Weights of a small transformer language model: tied embeddings.
Each number is 50 + 10 x the weight over the matrix's rms, rounded and kept within 0 to 99. Layers, rows and columns count from 0.

# layer 12 attention query, 256x256, rms 0.0507, rows 214-255, columns 0-63
61 43 41 59 53 50 55 26 30 45 49 60 49 40 55 61 47 42 42 73 61 52 40 45 50 45 40 35 48 53 40 62 49 49 56 48 60 42 50 59 69 43 56 51 52 59 65 53 57 53 50 63 57 45 57 58 54 58 33 56 51 51 67 34
31 55 45 61 57 68 48 49 42 40 41 35 56 69 60 54 50 26 30 62 52 45 45 57 50 58 35 44 53 57 64 62 60 42 55 48 32 61 50 53 53 31 49 68 52 53 55 54 58 60 59 45 56 52 56 45 40 42 53 37 66 33 58 61
50 55 31 49 55 56 40 64 43 58 49 52 65 44 41 55 66 38 50 66 51 40 58 47 60 52 34 51 54 55 46 58 61 49 51 53 40 34 58 66 66 55 54 46 67 55 44 47 62 41 57 53 37 59 58 58 52 39 61 42 50 55 56 69
33 58 46 46 45 46 54 30 54 53 63 52 36 34 44 52 57 30 42 49 56 56 61 57 61 41 41 63 45 52 61 58 35 37 56 49 40 61 59 58 62 74 56 52 69 40 55 57 47 53 57 65 44 58 54 46 59 45 31 65 47 44 47 52
43 44 34 40 54 57 29 60 53 47 31 47 50 71 46 51 49 62 56 54 42 64 48 33 53 63 59 50 58 52 45 51 58 67 55 47 34 57 51 51 51 63 43 48 59 37 45 54 57 72 37 54 54 57 34 53 56 46 46 44 43 51 46 65
49 45 57 44 51 40 55 58 55 51 40 37 39 36 54 44 57 52 67 45 37 49 55 48 63 57 62 54 29 54 41 32 53 42 41 61 53 39 49 45 46 56 48 53 57 59 54 57 52 40 51 44 60 65 44 59 51 59 54 29 69 38 48 52
51 58 31 54 57 44 64 46 61 67 46 59 51 54 52 53 39 36 54 43 56 61 63 38 62 58 71 46 55 34 45 51 61 46 55 59 45 47 46 48 29 49 54 60 63 52 48 51 41 52 40 48 52 55 62 41 58 55 61 42 55 51 53 56
47 67 39 42 66 44 55 45 52 77 39 42 44 49 45 44 52 35 46 58 45 40 46 59 46 54 51 46 67 63 51 41 69 40 61 41 52 58 57 50 56 46 48 41 54 36 46 57 48 30 51 37 51 54 52 57 47 59 46 59 46 68 53 43
45 62 53 40 43 47 48 45 55 40 56 45 51 60 50 56 62 43 54 35 35 46 60 59 49 54 60 45 68 47 45 45 55 32 54 44 46 57 50 60 51 45 46 55 55 46 33 51 52 41 47 46 51 65 57 47 51 36 37 46 52 61 40 52
41 67 28 54 58 40 51 44 57 62 58 41 40 53 54 42 47 45 26 44 47 59 57 44 42 37 45 44 37 53 56 72 49 57 18 52 50 46 31 44 47 61 62 39 62 46 53 56 67 68 50 47 46 56 61 48 49 53 58 58 54 51 45 48
48 52 50 41 52 46 53 49 42 50 64 37 45 48 44 32 51 48 51 47 65 61 51 42 54 48 65 51 57 41 34 55 49 49 50 56 56 51 61 31 48 48 60 58 45 55 50 34 55 48 59 50 46 41 57 62 52 37 50 38 52 50 58 47
56 37 47 61 52 51 68 60 56 60 62 47 55 74 52 49 36 57 42 45 50 50 31 51 66 60 40 43 49 35 49 47 40 46 33 51 44 26 53 44 54 38 54 47 45 61 40 51 46 34 55 53 48 60 55 49 57 59 58 46 64 43 43 47
47 45 42 60 54 45 47 39 56 62 46 44 47 46 46 59 50 56 57 47 60 57 45 50 61 52 54 61 56 53 60 53 52 47 59 50 58 40 51 46 52 53 51 48 56 62 45 48 56 59 40 46 36 42 59 43 42 43 53 47 46 44 52 59
43 51 54 39 46 44 45 40 48 46 43 59 48 37 60 40 48 56 38 54 55 74 58 57 49 45 39 39 52 52 54 64 46 50 55 56 52 50 54 53 40 43 49 61 35 35 60 60 55 45 51 62 52 29 37 57 59 42 46 53 51 65 74 64
49 51 41 49 49 63 62 44 50 54 54 35 50 55 45 50 43 43 54 53 46 57 46 67 46 49 45 46 49 47 44 53 45 50 23 44 50 37 51 48 49 52 55 39 51 64 44 61 51 45 66 51 49 55 44 56 56 51 56 54 67 51 51 39
58 47 48 53 46 66 38 52 35 32 46 51 60 41 61 54 54 55 34 49 44 45 42 61 62 61 36 37 44 41 55 52 56 47 52 49 56 47 52 47 51 42 43 58 40 54 52 57 63 61 33 59 56 55 50 54 48 58 51 55 51 43 54 47
50 47 56 38 57 43 46 56 58 63 56 35 43 41 54 36 50 45 39 56 56 57 43 46 40 49 73 46 58 58 37 52 43 48 60 61 51 61 62 48 58 52 64 48 55 47 34 44 48 42 60 41 53 43 56 42 37 61 49 44 52 56 53 42
57 52 46 55 50 48 63 66 76 42 56 54 49 65 33 53 48 53 42 57 52 60 52 51 46 53 53 51 60 41 47 49 35 31 48 44 45 36 54 56 54 50 58 38 53 48 40 48 48 37 40 53 54 54 60 54 60 59 53 65 52 46 57 54
57 48 53 67 41 39 57 45 56 69 46 49 48 53 40 59 63 47 55 49 47 48 43 51 58 51 43 57 57 57 55 49 60 49 47 52 52 51 61 52 49 59 40 49 47 66 45 51 57 61 44 45 35 51 52 38 50 50 48 51 49 46 55 66
33 45 43 49 49 65 44 41 51 59 59 47 42 60 55 33 50 50 44 38 44 58 62 64 59 58 60 40 56 45 42 55 39 46 53 48 41 49 53 50 60 52 63 46 57 43 41 40 48 32 48 56 58 63 54 58 60 48 51 40 58 43 64 27
38 50 52 60 55 40 58 50 43 62 51 55 49 61 54 45 46 45 59 46 32 48 55 64 42 39 53 52 33 54 55 35 65 59 50 48 61 46 21 61 35 42 58 54 52 52 52 57 47 57 43 42 64 49 39 40 52 45 55 63 58 47 44 38
46 49 60 47 48 52 69 53 54 57 51 55 57 60 50 50 43 45 58 56 46 39 47 63 50 52 38 37 42 54 57 34 53 50 25 51 60 38 52 49 43 41 53 47 34 60 46 69 55 45 41 50 61 53 42 55 63 55 49 64 70 41 33 41
39 58 41 61 32 62 50 51 56 59 57 43 51 58 48 52 42 51 69 55 49 35 57 70 43 39 49 56 46 73 51 47 57 45 45 48 57 49 54 63 52 53 50 44 63 49 37 65 53 40 50 45 48 56 36 39 52 64 69 46 61 45 36 38
51 46 48 56 57 40 66 51 55 45 51 62 44 55 47 49 43 56 54 40 59 57 50 37 44 49 57 50 62 31 49 59 48 39 42 49 49 40 41 48 48 48 59 50 44 46 47 28 34 46 55 55 52 51 64 49 48 44 51 47 34 47 58 52
53 47 59 60 59 43 58 49 49 44 42 61 60 54 44 61 51 48 52 64 47 50 44 50 52 48 50 61 57 58 62 47 55 50 48 58 54 48 47 49 48 43 49 48 41 42 57 39 43 51 36 52 54 35 43 48 43 48 49 44 38 62 40 56
46 42 49 53 40 44 45 41 64 40 55 70 47 57 41 56 50 65 47 47 63 49 56 45 52 46 37 28 44 41 46 46 50 34 48 56 45 56 50 52 49 49 41 54 36 50 61 38 57 43 41 50 48 51 44 41 54 53 27 54 43 51 58 85
54 46 48 67 50 38 49 46 52 54 42 50 50 55 53 55 43 55 55 43 49 41 53 57 49 62 52 58 44 54 56 57 63 47 43 49 59 51 42 53 56 54 60 34 41 51 47 31 54 61 35 39 58 42 41 48 49 41 47 62 33 51 60 44
38 52 60 42 43 43 65 38 56 60 53 69 55 43 51 53 53 54 58 51 47 55 51 39 62 56 57 39 52 34 52 35 49 48 49 56 56 46 46 52 51 54 46 68 38 60 58 49 58 48 57 41 47 53 51 57 52 44 42 67 50 51 57 67
56 41 51 51 42 65 49 48 46 46 63 39 44 52 49 49 47 42 64 45 56 40 60 62 51 39 48 38 53 56 28 46 53 55 55 47 42 55 43 43 48 51 56 48 73 49 35 46 49 50 47 50 55 52 53 52 34 49 47 35 53 46 50 25
46 37 48 53 33 64 45 56 53 49 56 48 40 59 54 60 51 49 63 42 47 49 51 64 65 50 51 43 56 47 36 46 44 56 38 50 47 48 51 40 62 47 48 46 63 51 35 46 50 44 54 39 43 57 31 59 59 48 50 43 62 52 54 44
39 38 57 38 45 50 51 30 52 52 49 51 42 49 51 43 49 56 50 32 61 56 63 49 58 44 55 33 55 41 29 47 49 54 42 61 47 55 51 42 46 42 59 65 51 52 46 34 58 38 58 46 44 48 29 55 60 52 36 37 55 54 65 50
71 49 55 55 59 48 34 52 31 28 30 58 50 47 48 61 61 66 47 44 50 54 49 43 55 54 44 45 36 43 61 49 65 53 57 58 51 53 55 42 44 39 39 51 44 52 59 35 43 55 45 51 46 45 49 49 41 41 46 42 38 46 43 65
48 43 47 59 40 37 54 40 60 49 52 53 57 45 53 41 57 42 56 56 42 49 51 38 35 39 57 54 70 50 51 64 46 45 54 47 48 45 34 57 48 52 51 35 54 39 51 41 34 43 42 54 42 42 53 53 49 53 44 59 21 63 55 65
46 40 45 53 46 45 49 46 46 76 55 54 48 48 68 40 70 51 47 59 53 66 41 45 59 51 57 56 56 56 42 42 53 58 61 52 48 59 54 49 55 62 54 49 69 54 50 53 58 67 39 39 44 42 44 49 42 52 50 72 55 64 51 48
48 39 47 47 53 51 53 43 56 68 55 49 58 50 62 56 50 33 70 60 37 36 33 53 57 41 44 52 61 53 53 43 48 62 65 44 59 39 52 60 52 64 48 40 49 51 63 56 51 54 55 37 44 50 56 46 52 69 46 51 48 64 44 49
54 48 42 51 39 54 51 55 57 57 29 50 45 52 52 38 60 38 54 54 47 73 58 46 49 42 61 43 62 34 51 60 43 41 56 57 46 45 49 44 62 45 53 42 55 46 55 42 42 44 59 44 44 40 46 62 60 53 54 47 54 54 59 53
50 50 46 66 39 55 61 58 44 58 61 55 41 58 47 51 62 55 51 34 49 59 59 55 66 55 46 54 44 40 48 47 61 37 45 56 54 37 56 50 46 48 43 56 39 54 50 47 65 53 36 57 52 55 47 60 57 25 42 45 69 35 50 55
53 57 41 61 54 55 49 43 36 38 49 42 48 47 39 65 70 36 72 52 49 41 69 53 46 40 50 45 48 55 49 35 52 45 41 50 61 62 59 43 45 57 40 47 61 53 43 45 59 65 50 40 48 41 42 44 63 43 48 57 35 52 33 55
62 45 46 43 45 49 52 55 46 34 53 57 54 42 29 43 57 50 50 45 58 56 64 52 47 41 55 46 48 44 41 38 37 68 56 44 37 54 52 39 57 54 51 57 51 49 55 47 47 54 59 50 55 46 46 56 49 41 39 48 71 53 54 43
54 45 54 55 39 42 65 55 55 65 46 52 63 56 42 55 55 47 68 64 47 41 36 41 51 46 48 44 69 49 51 48 46 43 46 60 57 36 61 47 54 47 47 45 48 61 46 60 48 48 48 44 38 50 55 50 53 70 53 62 46 52 43 60
49 39 51 59 41 50 44 39 52 72 57 41 50 55 46 64 56 54 59 47 54 49 44 46 67 49 39 43 55 46 53 41 54 60 51 63 56 40 55 50 54 52 41 46 69 64 39 52 48 53 50 45 34 58 62 36 41 53 52 38 49 46 51 58
42 57 61 44 55 53 61 64 58 47 53 56 49 48 63 35 35 57 41 50 50 39 51 56 36 49 46 51 44 47 57 59 54 50 52 42 51 49 47 59 40 52 54 56 31 45 54 61 57 38 48 66 69 60 58 50 48 52 58 39 60 38 45 40